config.yaml
head_dim: 128
hidden_act: "swiglu"
norm_eps: 1e-05
Each number is 50 + 10 x the weight over its row's rms, rounded and kept within 0 to 99. Layers, rows and columns count from 0. The size before them is the row's rms in percent of the matrix's.

# up: layer 12 MLP up, 512x256, rms 0.2, rows 391-407, columns 64-127
# down: layer 12 MLP down (transposed), 512x256, rms 0.188, rows 391-406, columns 64-127
# gate: layer 12 MLP gate, 512x256, rms 0.196, rows 392-407, columns 64-127
up391 100:56 64 43 70 44 41 49 44 50 51 60 52 42 38 39 63 52 52 47 43 55 47 51 54 61 56 59 43 50 61 26 64 54 48 49 48 66 37 48 63 49 66 47 51 61 56 64 38 65 38 58 48 56 52 53 51 41 61 36 35 70 47 45 58
down391 106:25 46 61 57 58 33 41 61 75 45 48 32 56 59 48 70 55 55 52 43 38 28 60 56 56 46 56 51 58 42 42 52 41 62 47 34 51 62 45 35 61 42 47 44 59 48 63 61 58 45 54 49 62 61 54 48 42 48 47 69 68 34 53 51
gate392 107:57 58 53 46 44 53 56 49 36 42 51 41 51 43 50 52 44 45 46 75 41 40 27 55 34 57 44 53 52 39 59 45 41 43 49 53 64 58 59 52 69 53 54 64 48 55 34 47 21 41 42 55 58 60 60 31 55 45 55 41 65 53 61 56
up392 099:49 54 53 35 61 50 50 68 52 58 59 48 63 54 50 51 65 25 40 53 35 49 41 55 47 46 79 63 71 50 66 44 40 29 60 43 37 58 64 39 52 63 56 60 60 41 42 41 54 43 44 38 45 54 42 40 64 64 40 45 45 47 36 46
down392 100:41 61 42 49 66 55 41 64 47 42 54 61 54 53 66 59 50 64 56 36 62 60 59 39 41 48 67 41 41 66 52 52 54 57 54 33 42 42 48 42 66 52 45 43 37 50 53 41 56 52 50 47 52 50 59 53 50 40 44 51 61 58 38 47
gate393 103:40 60 55 44 52 53 57 60 45 53 69 52 57 63 48 53 42 45 45 62 40 46 51 25 42 58 56 45 50 22 37 59 39 64 63 68 54 48 44 60 52 36 45 45 59 52 54 42 49 51 53 50 34 62 67 54 42 66 38 57 70 40 44 39
up393 097:56 45 61 38 54 44 57 65 59 51 62 46 35 49 44 34 66 47 63 61 34 39 36 39 68 35 34 49 42 37 46 44 47 60 49 42 40 53 66 37 48 57 43 44 49 52 37 46 51 65 44 50 48 39 47 39 59 40 44 53 37 76 52 52
down393 103:41 44 30 47 48 44 57 48 43 44 41 51 48 43 66 45 63 56 52 57 67 51 57 35 39 42 56 50 62 45 62 66 45 65 47 49 46 60 53 47 54 55 57 65 44 33 55 59 61 47 48 26 50 62 51 45 42 39 41 52 43 41 57 65
gate394 104:73 38 61 42 56 62 32 55 52 50 32 47 58 45 50 57 50 50 51 59 49 37 52 43 46 44 44 48 67 46 45 37 46 53 53 66 68 46 53 56 45 60 68 50 50 40 64 32 30 67 50 46 56 51 59 32 44 64 60 34 41 56 80 51
up394 101:46 52 44 46 66 59 58 42 59 47 51 27 43 58 54 44 37 61 44 54 44 56 45 55 59 44 69 64 52 41 53 68 24 49 49 47 72 72 46 39 57 54 42 57 53 30 44 55 46 52 54 44 46 51 58 46 64 58 63 50 62 45 71 51
down394 105:39 55 60 72 63 47 52 28 53 46 57 73 41 62 42 64 29 72 57 55 36 54 52 60 64 55 47 51 41 70 35 52 44 45 58 54 49 45 54 41 45 50 46 47 42 74 45 49 51 46 52 49 54 47 58 39 40 46 27 57 52 51 39 41
gate395 091:51 50 63 53 45 42 59 67 51 57 45 63 54 34 55 63 50 73 47 28 30 61 49 53 54 56 60 34 30 47 41 58 36 54 52 36 55 47 48 56 46 44 57 41 39 47 43 47 67 72 36 55 41 53 55 46 45 31 48 54 51 45 41 40
up395 085:62 51 56 59 43 60 53 50 45 49 31 52 36 31 44 46 53 66 64 45 41 71 49 68 53 55 72 45 47 60 66 63 31 39 39 58 53 48 56 46 43 50 51 54 36 49 51 43 53 70 42 58 39 60 68 63 36 31 59 62 52 44 44 38
down395 100:26 39 60 57 39 45 55 50 45 51 40 68 47 39 48 62 55 46 50 49 43 67 48 38 47 40 53 57 52 61 52 52 31 48 39 57 52 44 65 43 56 51 48 44 34 52 59 58 41 55 39 62 55 38 48 46 34 58 46 55 36 55 61 49
gate396 101:38 59 28 32 57 39 51 38 55 32 47 43 25 48 52 54 55 56 31 30 77 68 63 51 57 63 55 51 61 49 61 66 52 58 62 62 42 63 43 40 55 53 47 51 57 45 45 34 55 43 43 33 48 34 52 44 49 36 38 60 56 55 33 28
up396 100:51 29 40 26 60 26 40 49 66 46 58 42 34 53 56 28 42 43 54 41 60 43 71 54 48 53 54 55 61 51 36 45 55 68 41 66 43 52 58 55 53 50 44 54 61 45 72 51 46 60 33 43 59 48 40 51 46 60 47 45 70 59 50 54
down396 100:36 57 50 61 67 52 66 30 46 60 54 42 43 39 47 65 49 49 59 60 55 46 51 41 45 65 55 46 50 39 28 57 40 38 37 52 44 50 28 63 46 55 48 55 75 49 37 39 37 67 57 55 62 58 47 58 72 61 49 42 69 43 43 42
gate397 099:56 41 49 49 54 45 71 58 61 44 77 51 58 55 39 61 56 56 58 45 54 56 46 45 36 59 50 49 59 45 36 47 47 50 55 36 53 55 41 44 36 62 31 58 41 53 37 52 59 53 53 34 50 57 48 42 44 46 51 60 43 40 57 54
up397 097:48 57 43 45 32 65 34 30 69 65 39 41 41 54 61 51 62 38 61 22 47 44 48 58 66 43 54 52 67 47 54 54 56 60 18 37 59 54 62 65 41 55 45 58 48 42 61 49 52 26 49 77 56 44 23 55 35 59 54 51 60 62 50 48
down397 097:59 68 54 47 52 62 61 54 69 67 66 50 50 47 46 53 59 32 46 39 43 42 43 47 62 40 57 54 43 46 26 48 40 43 45 40 65 57 56 52 51 56 52 50 71 48 65 51 55 57 43 61 48 57 46 56 45 48 62 44 62 75 35 37
gate398 105:53 69 60 39 56 73 43 45 39 44 41 49 56 60 49 55 36 53 55 43 49 69 63 50 44 60 30 40 65 42 58 62 50 76 55 45 52 62 63 64 50 48 62 50 46 25 53 49 34 48 34 52 40 58 58 42 24 46 55 44 60 53 64 61
up398 105:49 47 47 45 40 53 61 42 54 48 47 50 59 38 40 57 54 65 38 74 65 47 63 38 21 61 43 39 50 41 36 39 49 75 38 32 36 68 19 57 56 46 48 61 23 54 51 44 45 52 60 55 53 59 69 49 46 55 59 61 40 62 47 40
down398 102:57 44 48 37 23 54 60 35 54 65 62 54 46 26 40 59 66 41 62 54 40 49 54 51 52 52 44 51 57 54 43 21 37 57 46 54 42 33 60 52 37 54 51 59 43 52 44 63 56 43 54 47 34 43 64 65 71 47 38 51 42 50 61 54
gate399 100:50 41 42 53 28 57 46 56 44 55 61 33 54 48 45 45 50 43 45 44 57 49 45 44 66 61 37 40 54 39 48 41 37 58 62 40 57 38 47 54 53 64 44 59 44 57 40 64 36 53 43 53 33 46 56 42 40 46 52 59 57 70 56 41
up399 098:52 48 43 60 48 55 47 34 60 45 44 69 56 58 59 42 38 44 52 58 56 34 29 44 47 49 52 53 64 72 33 50 33 47 47 55 57 40 42 43 37 50 38 49 55 43 55 75 52 57 49 42 40 56 39 40 33 44 56 54 48 30 36 33
down399 097:52 48 51 60 55 40 52 43 45 62 49 38 51 55 65 52 43 67 41 43 36 65 46 43 48 52 48 56 42 43 48 47 78 60 57 42 36 48 54 37 58 53 40 56 52 55 47 65 57 43 44 55 33 33 42 50 40 52 70 45 51 58 41 39
gate400 115:55 52 43 45 33 60 39 52 43 59 40 53 52 41 48 51 63 38 46 40 71 38 53 69 50 49 51 59 54 41 54 50 31 48 45 57 40 50 58 54 45 61 33 34 52 54 49 51 45 53 53 54 35 38 47 62 47 51 43 42 39 54 42 59
up400 118:60 42 54 43 29 44 50 36 64 59 58 49 60 37 55 37 67 55 21 60 69 40 55 69 49 69 43 60 57 47 53 54 44 46 56 50 50 57 37 58 40 49 46 54 45 45 47 55 37 38 56 40 35 54 59 55 54 38 55 32 54 46 45 64
down400 107:39 35 53 49 19 52 47 50 33 47 54 39 69 37 49 31 48 47 43 54 68 50 42 61 47 67 36 51 64 48 46 56 51 55 48 36 59 63 60 51 45 44 38 44 56 48 38 53 48 22 62 41 43 55 48 50 50 39 51 57 55 53 42 51
gate401 096:43 61 57 36 52 59 56 51 45 28 41 73 46 41 38 48 44 70 42 47 36 51 44 54 49 60 37 35 47 53 64 40 54 55 70 65 42 56 57 55 41 61 56 49 44 33 41 45 67 55 49 41 53 30 43 60 42 67 34 40 55 50 60 56
up401 098:58 51 69 59 48 66 51 49 29 63 64 60 70 48 25 43 54 64 51 52 58 45 42 47 55 44 45 28 54 35 60 42 39 53 57 33 60 55 51 47 44 37 51 62 48 46 48 38 63 59 34 56 63 59 50 60 44 53 43 57 32 52 61 45
down401 096:37 45 37 59 56 60 37 43 54 32 54 43 56 46 53 40 36 57 56 63 49 60 51 52 62 67 65 48 53 53 58 42 55 39 43 33 37 65 55 43 45 49 51 51 36 47 48 50 47 52 49 40 57 66 60 54 41 33 69 41 44 58 59 45
gate402 111:51 42 52 59 36 63 52 62 44 35 54 63 32 59 56 35 57 68 49 68 78 57 54 54 44 45 45 52 62 43 54 42 64 49 63 52 58 48 51 68 36 49 53 43 37 54 45 29 59 55 39 47 36 36 28 40 58 46 43 40 56 62 48 53
up402 105:39 54 57 52 77 58 36 63 48 55 43 57 50 67 49 54 54 57 36 68 63 54 54 54 60 52 44 43 54 57 44 49 41 66 71 64 43 47 59 70 34 53 31 62 50 35 35 49 49 66 45 64 25 39 54 41 43 42 41 48 64 58 52 56
down402 103:34 44 54 38 57 42 55 50 64 43 29 38 46 66 44 50 47 54 51 47 59 54 53 50 59 51 47 43 44 48 35 59 52 64 65 32 48 46 63 67 44 49 45 46 54 34 45 55 57 46 29 63 57 48 59 56 49 64 42 44 54 46 71 51
gate403 095:58 65 64 68 36 50 41 36 45 58 57 47 58 65 41 49 77 50 43 43 48 43 52 40 50 36 56 75 49 31 47 39 50 43 43 40 44 46 46 46 48 59 43 57 37 49 60 54 36 33 46 38 54 38 54 63 52 45 61 59 40 67 54 55
up403 091:43 47 46 58 57 53 43 35 56 49 28 60 63 62 51 56 54 51 42 50 64 36 55 56 53 46 59 53 69 52 51 45 62 59 60 61 51 43 29 55 43 58 49 56 48 61 46 39 45 63 68 43 40 45 58 61 31 48 54 37 53 60 49 52
down403 098:52 58 68 50 49 63 63 39 67 48 35 62 55 77 39 52 42 66 48 49 77 48 49 27 64 48 67 57 39 39 45 54 69 62 45 58 66 36 44 43 54 65 40 44 33 51 43 30 58 55 62 59 53 58 47 52 53 44 40 45 43 56 64 31
gate404 101:40 55 48 35 55 59 55 50 62 48 39 51 37 34 47 54 49 48 57 41 62 56 56 49 46 56 57 62 47 40 45 47 39 61 53 62 42 49 55 79 49 41 61 37 56 60 45 58 48 69 62 44 72 49 52 48 53 70 56 39 53 38 59 48
up404 099:48 48 61 59 47 54 43 60 67 64 56 42 54 45 44 47 41 38 59 48 44 50 48 54 44 40 63 78 55 38 49 56 58 41 42 54 45 45 51 51 43 50 53 54 61 51 38 62 50 65 42 61 25 40 44 51 61 47 41 68 45 59 49 48
down404 102:40 54 42 34 41 61 60 65 56 65 43 42 43 24 56 48 55 56 64 64 62 64 51 35 38 71 66 50 64 46 47 56 51 39 43 55 51 44 52 55 54 46 56 48 54 57 54 35 40 55 64 31 52 66 46 45 49 64 51 57 57 62 57 41
gate405 107:60 58 56 40 43 48 57 58 74 60 43 34 34 46 44 56 60 58 59 42 63 50 46 55 54 43 41 51 42 40 47 59 65 52 54 30 55 49 42 54 51 58 79 41 67 50 42 43 54 40 40 57 56 46 58 45 60 78 57 40 48 62 55 57
up405 106:48 63 61 64 51 52 64 52 43 57 39 47 44 39 35 60 47 39 64 44 41 55 56 52 50 27 35 57 50 54 53 38 62 63 41 45 36 64 57 50 37 72 53 47 55 51 52 44 49 55 49 48 61 52 41 42 45 51 50 46 73 61 53 58
down405 107:61 45 57 55 62 63 78 57 49 43 72 34 61 38 51 47 41 31 36 61 40 66 42 34 39 51 43 60 59 47 47 39 46 47 28 46 54 40 57 49 40 54 43 51 50 47 52 64 54 54 43 64 53 53 55 46 29 74 49 50 47 46 39 54
gate406 103:55 44 27 55 46 56 48 52 32 42 64 53 61 49 35 63 57 60 55 39 60 58 46 47 44 35 73 57 53 49 42 60 33 37 59 66 53 52 40 56 47 56 56 64 40 47 52 54 44 50 50 70 52 63 56 41 23 54 45 60 48 66 57 35
up406 108:51 52 45 57 44 72 37 61 56 54 49 52 48 42 52 34 40 42 57 64 48 48 63 64 66 39 61 38 37 63 46 48 69 26 49 36 52 55 62 58 56 40 55 48 50 43 54 59 52 39 42 53 57 66 48 33 46 33 50 40 44 41 58 70
down406 105:63 58 21 65 68 57 49 58 58 55 42 42 63 49 53 47 45 33 52 36 47 44 53 35 58 35 54 47 41 59 30 72 49 59 50 48 59 32 56 62 60 56 48 60 39 38 36 41 60 41 56 42 49 35 51 35 46 37 56 36 62 42 39 61
gate407 100:47 37 49 46 47 56 50 52 42 55 40 54 45 34 52 58 46 60 39 41 58 34 41 44 35 43 50 58 42 36 46 42 62 39 49 57 51 59 61 41 49 42 64 44 54 50 32 56 47 50 48 40 78 42 43 47 52 44 53 57 49 54 67 57
up407 099:31 39 56 38 65 55 42 36 34 60 54 50 39 51 55 72 51 58 32 38 57 49 39 70 51 61 71 48 56 41 64 77 54 53 63 51 55 42 46 65 39 54 47 49 72 42 52 60 42 57 65 28 45 58 58 61 59 55 35 41 48 45 36 51